config = dict(
    vocab_size=8192,
    activation='squared_relu',
    positions='rope',
    qk_norm=True,
    attn_scale=0.0936,
    parallel_block=False,
    init='orth',
    init_std_qkv=0.0307,
    init_std_up=0.0307,
)
Each number is 128 + 32 x the weight over its row's rms, rounded and kept within 0 to 255. Layers, rows and columns count from 0. Numbers have three digits each. The size before them is the row's rms in percent of the matrix's.

# layer 13 MLP up, 2048x512, rms 0.0568, rows 1662-1716, columns 0-127
092:117151130147114149094138144130118090086142127100108073060130093099189133169126118142112141122168132120108106119146160139135192118121119109097167151171123157151147136202043202141108145101122116097156127092139166144079129176144153101087230101091137141075137108161146073122152142076109108151134145117129124088211210148155152176119126156152121117135125096129114133187093150107094137125105
098:145181108102133148173104090184153207123145095114100099119104095061150050117140118081112177132140138131114102065131167141119152166185093141163108082140098184168137079138130116106140148121124175121116111109171165105081148176138101131088150210095133090151110170126145155120139162098131111105066157127129098134114064130199171108127106122092154133152127167102114064163118086155097196107170
112:079149138119171107136097086047099077101152144095214126089114179141137140113048101140145128122120139132151174128115119192101114181149129088153118124129168164128127076228103144098067136132122128117164136082093169127160074149135134154179105162101102122171149145132116151142167091070106132092114097060134119100104133122066192082154143066150122122158149082149139084090159117112157187145140
094:141153116133108112096122140114092123080098103138077158144081130138096131081134108147188099181172122189174115049162140128128143094123065161143104113193118179135127162095096085132161102127093117091096138197129156104173164125127181141143106155205122100117087116162124083092124151140152196073182109150129122069138118184159133167123210128155178123111098165190145149159102145124144095094137
106:153139098110170079096116089123102048106130137084127094060109121139084095164103156187122177114143123103145130097134129100071150102100132027095062075170111117130139149098111115135141132093090132106085142130115117175159164136168129121118136131097135111087123122117151167131122103117119169139121119110139175165137130154121146102111150127097123091100082125214149104140143146153164081154054
111:136142092092189198127163116086113145106136073158161110143218167100052089141149057142195157120173169163141180121154179162160046088103105139138111158133104145126180140138108128161109184103116097126129116144063163163120124067197121105121091109076133066156153143130155143172077091112140159139126075144082132173130169157085165129158141110145128135119088121102132108100131156158144165125148
098:152168140132090097161125096103119144117129109150121129137118138131135154140101087164143084088133144187136103074146102102091107165108112154143078088111153155116114154100122123161216109091088168129063091145128112179093113130135168069136148132098161121108108068207167151158169179041104121106103136166087151141150180145138075083108135154143164111079125118108108164156068114154164129174087
111:154115122123173131095094096157140136119097111206113143129101163126147113179189094200105086166126170125157105108125097108106155056153041144107130069136139123119121093114126137103122125058104132139123137139102128119095158153150101207163124055187171100068075162160125087144199118106138071095188130167155088173123148138174151080129234127094159119140119144137157162118106159147136176100161
091:186103125115113168154117141112162163158077137131139161105108150183141147135078156191117111091056127122150133104197119142147121156090095138160149192107144111119090193085122058137110145073172111086145105136136127109119156062104105116147155089134099178135115093130100125171096075116098120124151199100143123185125111080155113098036099169041093151134126124131156103091124106066062130113130
092:080136122155152172101115125145111128197116147143168111142119155163129135055082175156131108107172110155143112131093090123085096098177165157103128066145099153131139052136129152141130163194137109139140113170142107126123100111127113200105084137088102137107147106134150161165137163118112143106140132122137099179123076110073125181131090152121090146128171124138132122140149103147182118172092
094:174119185084154085129110148141107142150171160097108150151093095155142157153149082139104110091147152148095142120178207143157123112146113143125124188120119178104158152171109119130128121174050150135145112122082114093149148123096109105141117122108140033094146144110121133110098142109090147112141075143139139151158096098077120192147114134096156208150135122147084120173130167144052065125051
103:146116088159102129116096203165075126170125120123133153161166103114115161125195143129166129102121093092064110123170172119165129166079110140108115171087223121134164048156141112135108144183165170043128154125102088120108158061084151120147116075188207029140117117123095114122165152108178123096147184133146157145192111181138141140162147111062094205151138156145129144163106119148170100099077
096:117056133096110143139143191036142198106092028102147131085141138097137141153082064116128082148181115113105122111116181098153149142109115143116172165155082096135096163132117095129157120126125122190124133146135103177102100087119109181122149087130057133081129101146114189171165129225111128191103124143192150135155157144110110114172096121124178097157184138129167188155099118129123132110137
091:166149184146141108189156101116129145181125167114114159100130116107148123105129144132137037124134097079152128114122148164135130168111160148107120105092123180079091156117172132136116099148141107119164130128163126155112119135156133139161103180153107120152140173115160117135090159113121187138095174123151111070110194152089148194160136155104071133097164193136119066128128125153086180155143
099:176099066118104142116104160078184135148130135086097171150173157123167163126153185158151126135089129155139133155180154125130123112157111181088087177134133141123168131119156164082165144068147123080115127170152135092104116093172100140143220207119160108092108105132137166125129143153134112119141143131181045124101171089146104149180154118118097157131110135141153088093108107198165185135134
106:166087106147152135098130107083126090160161146186079111187070108101184077136126171173130102080098146114135091112152160097106133159103111110109109159080133120146179120094161135099080124118140113144133137110126147091097089121099123146155135092114122137131162111150127126137056127116127162097107169184173112127125122173121101156129167149105089087069064104088136186124147156131150152118149
090:105123048135168133120031080130140137155100151122120165163136149147084123153090140095157122121162188131117110138130071107152113164079131063059147117142146117226137144070148138187170100130103054139108082107085112139112133111154108120130080163148127090153137093094128115161164186093113133150127113176150147120170103088067117090133100123095123130162085096125105098177173073106132115096131
114:136123109139149122126128151106113107105074051184127181073129104110110145199162146087136088162156121073128151054145120097169136179150093072158126116123132156137126125167102099113196230082176199173116105123093091121100114153114084124104080086129158120113129167078192138170063186129175103168131132165134159143145082197199126074158179130110159117163126147151096080102132100123173151112117
087:135113140135128080154180107061151141103150137114166119159101123166162132083138131143102131133112072178151035102058176159171087119149120086123108079169140078084122110162142169052147106174147149175124063146141125102138146165137219104034141108110131115072160172086161100120159154100174148131174120188115101103103140210162107131072129155117078156107154135135130127226156113174127146114095
127:091148156125180101125147145158135123149101168131162122109173075087134183147084087165144149125081133221185164076140131122134117157128140160129142118083100121114128109167146151169205217114158131147142134117128073127151106130136170162084055112134131142137125125147148158119123115167146147153151152058158119092098114155095155083160137224131102112067177135082146153178156189120168116179123
120:095148052087157124075140149105101171143094051139150061117128148076114165105110127131148126082130201115162103121088100109171110164153109101096082094125134135127107143090133174129147080098154080079143111109101134139107093155090113164133139158150107067182082129113137152148119124190097150116139174221163153130122123145156117078093159056111107101142137098114102165107100157118128086139094
095:120149130208180154151170141079129106131113157158160117137112114126164174111095083123093120016040170077125108124093117057098158184145133088191126106152095120124125095097086111190196090131045164125132150093135135110114075136106080094127103110169097103101084152128061130052125165126087129104092149139123096105103087121093199188117097112166088154099110115139148129131121108138104122105175
127:128160138103178133131157158124121149087145071120087198144083098136122179098138182115148125135092130134163137079126135056104157106160136183188127168146112141136111150128152127089142149117155112113094108124070088130149171123195160152088138093033102081089083136143114117098102169173057126160146107124135123153119148141152125193111157133136094099121166157112165103118159083147141115117173
099:122126113123109147095138177107133093127167119162148171105106120101165172093140172104125096120106179077147115165143158118105139104091172119094115073142151092114098119149119144170069125107170144158125160146123123116131137075087109164102158141093135109129104141073169132149110164106141146132139209081059155151095111129133184136147152122102133115175189122130137137150131086091105206061134
105:177120098139119134103145126117150214107165134145119113133159128179128109130153144154124150134213078149116100131120145171070094113148104144184095131172205113208073131095153138146092153158103160129096191125087124132198163150043148245091090127117163138094039114128126155141173166157131107171168152142117118135163164068115165153128095108135099140169184137119135101095147157174140171137151
097:150152095094086086133147100079090124104132094183147107095131142143097099141129123163163114152151090147102128132178077154101107074121164117180103079158175141146131100102102089122068126158143126193109131120046194064141141123132087148077124150125092104119094052142133139108104128121138219099134154134083156126129131132086160218098133158126130131166198087126123100139106117058175074151089
109:132110130123111190131134138136206134095127152116167126128181087134047122130138115131095079132112106156156116138130063119164119102144144094162099116119135124131101176120155134131140076125209107128162130133105083065132125117124134118099205103098150100134095146152122112129098093173195159117116107123144142069136152116175088123155094196144087072090169120113074086162116066112121140107130
101:119119092222126105152092075156160149112150092123125124092177122115095120175113149168136061116185189090139129140173115066149154155109055111139056183137144138146135115133147146133170138159158091129122144140096136168158183110109101107137141144060196112082065101067126172147154168124135123158168084090130147063119152075073093134102092134136119106188104061149158018160143123130131149137163
094:095144140179082118109128095216135075135130100137117173177143078134163161141113122197136159093151126092133156150195111130102137119103137139137128105147136169153164093149179132108152110089181134083136123096081168100098121103109156162126123083158123184136116135160135160128145149060141155179111158152162115106074124156185171148111092170126136134117109104105122098143171128196123098141116
100:100158117095165148092122088170126086159115100093141193144108156141182119113180100186126114128132109075149125126151149101147154182128085127108114129117114045096143172147089142086119118160120140155138115080170118119125128108119137097152123133197106107077139163124143114178153083134141157165121137150195177207092059124158142120120126132141111122102156158115146125121062120131122181149213
095:168155115145076159138150148094077143122111147115096136193091116096137126069129166150128121134074077091123132113072111108128146163198146138054065112038116100105151159137177127139150126115195123095175145131169127129145152196147192097126140133145082081158035139088108202162138140120090136161100069118124125127064154128149171152125173114140108089138108123185118157118143161095076146155122
103:159128100111171134168121122100117172099156117173171139132052130110077112083137121110148182123127128090090136119102176118127135081094129135157162131185055131048058117041124157093104126140076184192079102169046123122108078100155137148119168172154147097058150161105097086121116089127066154155081102156110164162129107188149131128141109159162075137100163130136057138175113144104142094073129
097:144170200071116100126150159101089132134108092094112115131112139148147099102148157111159075124135107140122109118130156102165124145175146106109114172123155225092115139132071117143149200152096154151089151121135128171099151128173198174168063170112107113121107146189135096134119124126084094105135159145133032115144183197159040186120119185174142150237125174112120062141124109093152107083096
121:128127099120141067067106166061115120133102107142078054129136138111096100134107124083165112153134085109113134096148149123105079146108106182182125119055130105189128114139131170069138106084184161115151135102215119168119087131137113160075085151100160159136166123149118121173151174115151134119160162125183146151170170143071150116135096073082120124143079102085111178104171115070099118109171
101:107184084162113177144126139100159121149183110084162126091151118181092040127092097171097135148166129122094100127119178182159116097040150095053105129111173117116110109112134115154093118086133126186142161077180134093088155153115125122079162072113099122142113118103049140125124134085142101132071141137176127111097136129137135114133109175122135140091183163087192106137170092129114106135211
101:105159111139153155113127121112134136122120129102087186170112128164137147077034163180120118179120121138114115165155106088135150121178175162121098114150102108145067122113138105153096169125164127134153122099188044200110214132176127148128110123190118125025124131128120149116152107202054199079121133109152115161080143116083117151098131095095161126163099132154119092126126148081186077092148
095:122121166121159100128146136159121177119109155086123101178150134118194124170110090129179166202149129078159100129129071120136153130053099111199145112195107118118175140176100075153131199126112082159096094126150103139074092175189153120122113098056135132132136045169110102196115103149142116149110177124143144097136140071122117069079095161124153121127119167116152136139146086157097116105134
095:148127171122140107122130151081103097116060170160128073161117118161118133109067128142163130055162185063057079118102119192166149127160176174089127160079185127153089093141107170085176102090153199113120120133184136061126132067122185094106162093124153108135095115144108067092083123170099139139126105133173105137105143166131175108159094152112116078107146131158102174097118212180147162111097
099:153100132088106131138102141109160122116141134169152168070162129145131128092141157180103094115133146159153150092168134101170150170129118108063081099114149209130165121109109067141113099206178186086128139132067147076151113123142132174137112181128122073147110080165178121193160123138106085167205080098135094156119157140114139113093163130105127082121169114145084141136122188079171117119104
112:115100147126116131097138127054105114141141096138112187138105126112154125132116132091129126131101160109131146099173181091135162121164093076156168107127174135102142097081081104097124152112175157167092124131072172150119128112104126059125081171159099139150116174140090133129132119136181149182172130135189119129134154141117152091118125101163121137117108115119105129134109118123123082154106
093:108078151137147192167125143126121162107114175166102083135164106095168128120150188127147161172105144033179100115124168109079152118131141110110089124163189118141143145116160124112156166117091136095159146140119136107153168132115133103136124080198107131110102148148134149120133096123206153116176111110138098123088092091091106134119112141118110127146125143127141158153085169076103117157109
098:165152119091093141148127048133077098143087143112037195175191153121144139145168086134119150131182101114153167138061162105110105111046126150169080116187104139163110086112150143113203120101054113094111124081140123229106149116151146137086112104129128164093168108120063117116148097162148083148155112136138092103166152126119130112122069189166165201097135105141080060086099157080085148128153
098:212085139103113079103116085110178128097138127093120152085117093157119106129155091112157142153100133112149123077129156176164175144112060111141093127134116107092108119101119179116115063100181162133120119140165200104117141078136168121124139149140146132090157111103136113157065066131123118145151079088076172123123126166069107102103137148075154140127086174119162188114088113148172117091141
098:144161095123186145144154146117144104146166155103185120141139149150127111136082141179152067146096076118098067112137182107106088159144106123151102093173132110098097182137146129120114149124114145176149119066089131123142192141140182113126124076141159127136099084130113139099099129196061102194079042087062067106092092168135104155095134101104088085113149174151108109098125138144176125111100
107:126105142149202129092083121091128153136152091154092134137148175139138072153169110144110131073147156158124124174129118126131161137087083126157177090153181080117073124136138129163085134081178128089151149090072095116127144174118151117109137120072139108151123154169113087108109154135131184132095159131061230180042166050098122141125117109164110133137105084133138158065169117194152123149145
098:191111155097098138121090170190124155086152135063094072122098072132154109153141144130192108133091163134179122086098130146140091180104129132143151102146159127094128094132065088114139113156141140089089069118178091119163108050185147141157106118097117147105088074094152138117128138129132132162134116158173154108135119095125128107149151136122131184170082094101137109109114086159068069154158
114:112127146082137117125162118096118082114148154120082168156143205139134098110089091146127103071102137156087187144168125155128109231135092148175139146139090100135115116033146131143152158162128154168129186159140138123087136093109190102128137135147119092180147173120133149102104135139043119096120111154189115127117093109117117089079105152084135091159167100127121153119139173120191104185147
120:111100135148084127170118099116122122126135123148093172184081152139066151118122119102133149127132135196099092100075130129159149135154163107148111142110165137149213127084090144147118104132100130081136142159149147071134205074135142102114139210086124115099136154146135110081119110115135188136125081205131107151150139170107149149114126115123165152085081116144116138124195115155082117164163
109:165069145140196123155088154118154110123099111121128147139117122101091141170111104148073157086116102181165095135122134110096101125087119072202129056170120189101200149088150142126144155160155103109137120125117112111108100195190088058098165099166144132191119158100103139107130099149093111117113130196153160121135144148083160141133132128137154093158180133096122101127148019133149146099111
109:140158143085155204121109120076166096145150166084129147106126144199160137146158069177093136099050146130075108170154118148126161074123077178168120129131142169147103139159098056091107097140124114054158174176080099116141104121113054137125107168125151110128173142095144098106126129115131131185140113154124127147128080070098157128147136108083098092118198173083148205158169148178092135137191
096:136135117183119095122127091100099065144059117134095115139116088176159159137121127142196145186135085090124087138099144130099130141149175142104147107166130172198142087125131058104131113142167175131087124128111138062156116156120126074149134118125058130181142123123161181140062150120135118084144162145117153171167110121063118128124127124107183105127078152160177162137126117132097104204147
099:119137140141130133103134211140155063189145146105139134136060134092075096092149126118141089089101118136138106130213161152110151079122146125149129084111154152153095154103129126123111078119199159119121140180109110104125118156123128124177101120097166106125129201132145177102178116164154135111102108147148162167111085172117192073124102145122118151194067127156129115108184137129113132144118
100:165129105121124124158145083133162052161121112163175124165186140124104166072113110118094071126118111181132083128137136119176065097110173144121141166241110133137131132173112112231132192074188161130073146115108112079145151146153139184141070082142129101150120036123131100128096137185113116179089069119150119153076125077120124146126131157095084050140162109100132063127171120091163129178147
116:117065176139089172165111081103129156141143115163147092092169188124111075146123187202137116131098166102114163150153124106068129156156116168099039154120136098119086143144168171131134126091096169121121114127104108111139159107077155162179066139141095171199128122121031137137153074088133159104105131128153048108096115131128138120122135142123139105124172174167208170160166132146125057125131
109:130109116094146169138119141056146088102159179139160084159088161158175096175060064119139168123099061113121176128157116088123090051133201098122133170139117120059085151162138157126137150133086096164187094166139088145116091133107125103155088069139114155107146108143092097133148130129173144148193081186128106114077180091093100114097158118118046125141156111113059164133114122135156151167115
# layer 13 MLP down (transposed), 2048x512, rms 0.014, rows 1662-1715, columns 0-127
088:112104166100176119129156104119206079131129125101072076056170093106093136121160145156084164179105152115107127094103109133050155089169144152097106178122141116107139127142118069099113085156159125097147105163096109099140101070132076132138158149118110160088104131080147155111097049129133159165104189144119164130138044063169108132095161121105072180075156083147129098089104118118117162158182
098:132138105192109077107116084140109159126091138076104094176149114105148067122186078167154111152090150174128137228154114105121128102147147136210098157101116101129128116123121143119116147160191104102096164147102119172057128155125109186109083066145166119157103171129143158122094182141042124110120128157130113178073097114107105145116142118123180166154138094134081127142104124093136174120143
105:145124125137107170149118118102078097155149114135151150123139087082064156115137113124147154128160177116073224094098076165116154158138163121123161100166107144144130109107094162124063167102124175156104105149093136193153138106146116100165111141093126125132130109095115111088090103099163229155135115122086050086182117148123112156176087102114199154140155063109115086160161113157124117125114
088:163196152160098136078095124116126148183230111168187134097208139054102177120143092141099183088210164131109120151188077101109153120114106153118091087141103111178119130124126150124109134133113144167131112122126113125105100104061189134141098091090096104112153086133051189174185151082096121109123091088119147118161210137112103141031087101101150173141151147126082131169123108084152145151152
101:090137099136136095173157124128178091115218140144157093083125125154111126115097122144190104112072110137138154170079152087118171123172104089145114131104153124114121151131107129126127119089088075177133063135103163148092109117159133168088170113131102132077154079173141103150169081063108156096095067169115108125122138108103138114115089064098165044138105191154128113110089107173127172164145
117:089132135122131138120098196156120130085103203148124124121131153074151162164120110157127146109104149067118136102226121149107104119102110051150146149055109160085128143161189110183159106116133176131159063153076140141057085087146151096131139141132100126149107131096087100106124123119098115108151110133140151131129125132191183110096135114080167143133110113204126110099116188064129075139115
096:118115103134108143123141172169108116149175121092120163156108168155161132102175141155175130120187175187135081053152245123179127111150143118107095138095129110134070185150143172104124116118104164132074106118112125202154154102112155092133067067066081075125176129080135133147197165087099092111129093116144152140136101212095130116116114098164134109111147161167144141109083139129031188136072
103:144111149114168144164092131160153082215129133155140117096141128179146146135135134137153119108110181086111140090145135118140103107167145130159094104151103171113141092120134145063122085096095147081075101103173054098136153153190109161163062105099136060169123104188163135120107148134107139153159110139130127067108130148132138124086144045114143130139111132131151107130129087168142132129159
087:123152131106163140109149133137135195116101156083121186109124163108168116133179169063117134155180143150147115151071123145078137141144107127151173084093152102177115128152047121114174123097151112131122106070142109084098141111105120134157111164118129159173107144205126136128162148112109186168132149095129106109086123101141075096139139153137112120080125122149144152132136089140162181186120
094:111087169137090073213182118133105179086161120163102119094123102112100122111195133089144107168134164167189147071118123086153143149139115101123124102105105157158093129121121054093114126153166156128136136143149150104119103156145130101091081117106135116141087136107159126139125107165165150054110143134072127137126189130149071128188145138137114151075123105095103100128077195073160068084169
094:137102119128140144090097109170111106112177118132157109184135098127169114159149190187130112132120146088101124132091194099057104089176130164096161080130125129200110177172129133110113144171126150070132178149160101150119118188129124163161133105079142166109092103140151142083122134162166048108067186083142137150155120144128131138157134185070170140113084183119191164102178116118119124130187
111:121150105112175136124087098185111100072168114131157158123073179160198171226093143108125090070127164093111057148118129156115101195098077145153093136150096111152118157168135173107170142130129123141127109135144163128128097123124123098108160140149142070136109126174128060087174131123092162111154198119125189120070175168124110132140130132100150140139155077110108144158106093136066130081179
104:144132109119119105140101133167120144084143108149110135120113161154146115112079154091059099157159165175110129119162053146125129079128109163134159084126171135171080139139108163089126095082106169091118143089138068114117110137120150105134107157139143089122152110050128145111138110104109060110150136127097119077198139149115102090108144104112119103103133141107167120101108074170084191074113
098:115080050120140172123159108139184093167143143116089169145089131155081113161119130132159108047168112137106147140148110150135136084111070206193129105098163076096161125063140145112219170156086109117137123103212199093123141145121111124130162079167095116118163137095172119122136133080094123141154120150143117126126070140187140141107145149061172115190110106158067126083082132115215133135131
096:140125121072130138131147129101143140083089122103136128130109085110166140137096096073109101132148161107165117152165068159117161127102178091074189117121087137129104159137140157105146142155112074167114184113148115156148095135145103144128075121083137121148180154105136065135227110106122130143085154146157077128066143176151118124094117118078105122137199064144099139118112185099132117169163
104:198088167135136113130135076153143083143123113134155152171149076074122157128130152157160132177112168087116096144074157153130113105112116087126099155117080143137157141078209134152103106072059097124077067188092137072104096149108182148175110162158111125141163132131156105087128091106118153089108100134132120093156121162157169110124147125103130108089153134075105135152117110129104097149131
092:113068143175189092112163229022183131098138173108143115154141070134119159123096082134125132086136119129132147178158136074131092084134121123142147120096123162115164072104136112130130096174134128064162142104137133123117105129096181115104121144153143155108142121152074101130150142118153112130112103088109150126128134128084107101139150167124091164175175152165071087083068147152171114122125
107:080142140067103107122148106177181130124134130125119167133140071117162109086086081091111091126113131139094127147115132166088102120143132117093072166092099134132148121125102114046162132214090162120139170153122157085160170125098160122149075126109076063114128153068098138149100131148098144157122130154124126166168050150077169098125145120069161138130126082163137114164124126068122108123130
087:184170130098133067110112127167119126111086095142141103153155146172134115119144131149137160042083082121121079195110132114157165164170115103136136119129125134086092076206060103152162124151108119125123113168107198096092117091144146163126106079119117148089116139165136105126087143088087090119131056126102142101066113175142129133093124113101199118072131061166196177193099169154103112128150
136:090138171094076106128147154130111053143125115160182099095131142207119148156209170095069158141134136093085180139118111139126084093118136136124126093142095098123133108146085164124126197114085135154115127183096113109153074105137121138105075177090119145170159134148133132168104182066157099129149133106159087066110165134173131125131142111084095130111151138150143149112246161157104116090138
117:110098090058159147167083139131167105126146106119133062101138197086146177066110070084137096137086136111054131158064108137084110089188136161111113135150154147094148140123137147164094135089120183131128163092142185141099098091114122146112103132150122105112116097115136080154114144148058185140153078203114078123129126125075080122111108121112149142106117149071154161096134116141160110164098
092:081165132163116111099103098107152126219107076102153155156146130206120090165129104111133114137143104127162193148165119163097111144073067144124111173125081181161094116144071167123165159068096142114203157104122135116135146143138165155109104149084173118155086072108135108106106102127207092103175113153150111097130156131120100120094073114140097131113158096156157121142114143124132135181134
127:101120058155140141104126146142163134130122159137128113160147165152125131117158084136110166077162142131097176139086113157104138113199166113122107143121087125116124164044140128149150152109125088144102135134117145077114083085049137102078121144125154124158113139128173095146117099171125119111097106125104129139151155175115146119116119093098076130163133129135151106115111125128063098133143
093:103124131180174188140112132136140140109136157056091081098143136120126146132141158174113108151122106125139072157149169145163096131115106093176115160127099162109160129077140113160108139097069128125149103127113146126138086190134125108106130119083090140104077131072097113112098148115181057137124150122125126149134180161101118182147141150100205130149134154133112121163107203156150131153056
104:104137113093140129132180111103115115122123137107125129154105120186110137122128169125139143184161138091117116137132150162137111166098121137138135050056205119066120134103167152142159127128145138148086131100120149152207141128087120188123088175145149131120133173118111119144084096196223137186145175133138195116155121151126149110117060147120173083140185120094124121119096072064118150129129
099:141139169078124149119111118139162147120119149128131107113114195130120089135166096142158155120129103147080160094107123065140197100125052152124040149118110075169140134112214093124121186161099148148113058105125195167129139106142110155126154107108121124147111173150139146096183052120112162136110119052081103106108095041163119109149166091160098139109090127205172140161136074142148186182097
112:133143140138059140144140122098194172088189123125101168109125129133051102080191164100058129179079108121160086127131107147104150125104067112131168118180158155094118149158142135095132122161144101129073161127144132159157049095153133121147119099078190139113114124082155244125115099093102073120101121145111137146125136087166119101210048076156143120126192131051115100114062126073077151122169
102:149158110102145070081123142215143107140117146120152137116114126135115121138162139155127141119091119168121129083115121102157150107120098143101107114137164154145125076138104097059108134133135128079125101136126163114128084120146166136113146213132098063112105084096176131128151160139087126175134099167112230107113081061106181159083125081072152130103104106130146148121171069177099161137136
099:125106164166066121168114107152175157115110126119111148171074085108128168082146064121103143153166147086137162142210117142149139160122116132112157141197149131163166128111114135140168112129185123215141100148117158132177123075142129157123082128220126108102163113106119127121074132137138159122140179120181069055152165116172072128132130171024229117146110119084120082147129157171148101090084
091:166085151149111138137151149128123061207081105153090131158139154152111104195119095074105163116112128097180131170100129105153166130180118213114144113175164172119093108169158152143124106117155128107192155147143138166150126140190123140134141161113119196123133097136087120111115151125161116172135106166100145137092160128128070120076147140121094173061110151126112148089159162104162127149116
092:190167145123165120146113139117190157108137172169126098107146120106129127121121151110212156142136088124164163140092103192100075124062116122169134118153210125134153122174115096135112115152166130138077131127152144136090105059106128124145174137138120122171098189136094126188097098143069186157143101112132106141110128108115127107189151137129121164140172150163089108102157157136131117136090
098:139127154141167060138142092174123118154132090136177118113137127115115119118138113095026123131117145116116134131108118134112095161098123161143163146158050143040121126169121182193106125168102109155102109140101108128102103093064110111134129098105094121100105052078104161098177131155060167089110129122138141135151124125092061112153120177116083094162114120080144140139101113141099145077150
099:125120071126083098097133087155149162159090106137124129142147163181181141145063166154145157152139152106109072125151162126116109200166110079100162110145138209119143138109167126117121162134158122137065160115143132122099175119165110111116133090148153065166116132086099145127157142143187107059138136117185124137083204122153128150145116165087152118136091146103090107122165103116120181188093
104:156122116128146137114157196153125178147191139155135100148118145130137150144110136179125108138108151042124082119115141146117137143090181103109190129159095143103140119114094116078125170100131142119155116128178124114148163147172122036087138148044167132173069124162067143131171109127199167123150091120099120113124126187122126138113178090132125153135101144106125143124132100135151090121097
107:192094132171156101147123157092107138089123099053119125108167155126089126126102136172130099159169130161099167084127110120135122104116195125108079144144186142107128136138129130131158161177156132091083140182096070120083123093104111058123104104113121195126058127157117094090085146155160061174132067042091113109171153111136105142101105156145128120116122117118150153069090108151124074122120
097:096124118089094116119166117110098152203083074126147136130141089124143120133115136058178140135161155194106163205114115123172128118124145091159132127105133096116081063139133172123194129113114127080106093140146190107149135142167127129147159115059119170136153195064134058114172098117127117137104108159188169148125122169121074134178144122154138116141133092147137042087149141134154099092140
100:147150105098126139141133120121125183155121113123131143103140123114155146125143097134079184115109222108158157081103162150113057119138164157116222108227158158176190103132133102172120086099120146124151103166170118148135142139197073151090175125105134093103132118118136139126133129136160172053118094123154168103154107177159085152127188113150123155071157081130101145139240202138098166127094
088:125124124164098102132094098081194115137116129108098102153132122102070127127087113142177138115123109155097144143137181155133068178124104166158105107090114148140173098175124169140098176073106132141121146187143129152142138138223137086085135119134156053083087143116068164120182115107124127164140140106158097109079108093161120096114094127144139153097125163137129125151141116133108213146144
101:133125164154161135110098131149116148120159065115085125081145096175170152098140093124180103140142134194095122070108142133137072106071108119175185134082159159134147057147101111083122093175105124131127177118081146134142105124152134153168087148064126136098143134116063148128165083155095092111140101144086105183117134166149105149163111148116093071169148101105093083192093146134116202097110
111:188199171111139099135115173093109062132153159160113083116121100147081087151152155107131180086092126157095132160094078175128171096164124090077160109128134151072163111121164130107192159135080098107030110105100200192130134107150111201195140108142083105132189109143155131116118100094150136146132126201166145181163090126113130127122083062169153153057116126123137180093175128105077127130134
094:165120107172098144123108134122142138144127124152105181085168153087092137140125106148155148136118117092122071179070105069139107115183122190162227135147086101194149106150074109178107115120131168132134092106122135139054112153168144086148157147114109130089143081115136171104128123112141142094142135122105054133124109155114099124174201118106134146091088126143153118092115121205173113110177
101:108157106138132155134137072094052111117124161074090132134082142119164128097117173179121112116090134158092114122198108163134152113134097117110158133171135169062158082136133114162146084116127163142131155141097107108112116104142174110144065157145104138099118124148084164178123113118143003157061152090126181107151140146161128170121120117111103112112130140148099137127108143115113130139126
097:126171076133114127093145155097129141067226129158096118158160164154113065143135201159144126103124102137146086154133123145178109076135149164071134157214167117122132140195172149092147146060102124098111122121143106126167122133093160159163109088062116074174131109101145188089163130080155063163095156128141122127092143099144124150106126144145066169128108152160135090129076159120123146095086
097:086149102255110151139108106098123149161109111142192082153151146149131152088162139135103087142119077094143074146115183129161084101112168082132137135122228111121119157133154127134122215108097133113161089142132143095105173103142104097162160062134089142099155147129153085144131166126173145090122162109106131085135150101118056060107166207075110136093150091162108169127141182134156192104062
107:120104091124156135088080136106160114105148055090192106161095143145106149194091189169090137145167103150120122192135134062094176058153099117150221115136158141131093183088084120137121135159147118151098140158187104109140145100152112129137122100119102136057197064171129075075152126081155126059099143117152104177091155145131139108067087090157214133068151111119130169135070169111083106128106
087:117174201140131124150060134148160091142185144173108117111129105085083101152156176143118115089128148105123142172139122101124136113225091150078166121084132118149193104146056154200140138127111132094111112119172221093171137114160105132159111119122080101024146148119126070074127139143113098086156117140109113134111107128140118097141146124146163067163157128122122113133078076124107132164167
122:126082136145164139157134105127160146171146188104127177109138171165139172105098113178140154134135134117139093129134123093111189092137141115178133135100131179140144134091117107102143140146108108137134100152130111142126094092097182113107086122127079139126176110161098205178167077087068147090153129120166129098169147138143138107152103076144116152092148133209105132119143146165161125109121
111:149152110180100089140118097104131186173111114124201085119155120132092070134140085108150096159145104174194094115165114105093158173123155134148130151157165149138138145100089111134116185112116100075128132175111129175159130080188176040143139128147139143192108140135160136121109105095102154115142121155093163088185060086133123100135047115098148134097181122112123069125137119115075113097202
117:136130124110099122143147149209117164102163101175129124110071155106186148134142056103069169128098102173113123146175136095087080137143076135163087100156184069088210123137099140148127118143116062131114182112124121205139137141089101158131154072157194148175187113107128038145176083100106141084117147218124136150087164124196104121157105108131141111135142104169086119129129095123100164123084
114:169106176132114090094117137135146090086098115111059120151116100130152048097130145137072149154094152131117177098156110083105098159121152103102109168118158121136058084104108122123174051149134148146150096212101127151113092143131157094164174165147174148139160123117091105126112145062137113148137156124126118122144075080102122067120085129153185119129158121085129163127153161118062103172187
101:091081158174110115152194105105160092145160138122180127122132105114193102164138138116122099105083169151118159105082225129191200122105114115211137159144073113144102157141121153080102110110174156167137178127170112173134150064137113117034126132157140119083132054147116128091169162124097066149080169121170139110110126108159130064125153088139095158141122119124160117070152180108108174117075
095:086094149120137167142150166138086097131154116164091111139124142121088180158122146108107150126078140154089113161148196132151126125162111124142173127114117067145090144124099111110168093091138058100082126128113113106132095117137144100132140146121166097125163099157169129158182102118200138087119154137177131165174132101203171184175090071095091144133140142137147128123137073174151104081148
099:115087057162105120133130117112099096119065145116108134188080109075114092180152137167208155157134119151116119146124154133136130077128150162147075132110105144142163167097139101111141088085065187119078102154117134116122112063145163094103113158122090150051120144111121169094166133204081148134060135142126111113133138130155175132151115110117172159119122163163141171087125165084080128133125
112:187091100177130093059161172121116105143105092121098168087137098171132084089141143100148205145126192134176137126093182137094081135162126151096133067064117109186068124028138128073168083110194163142135123160123142114118108094109162147161098193153120130119115127131098144135208132089126138126125132091200161157176118184136169168110166142189206152097110134149124118136093124129122120140119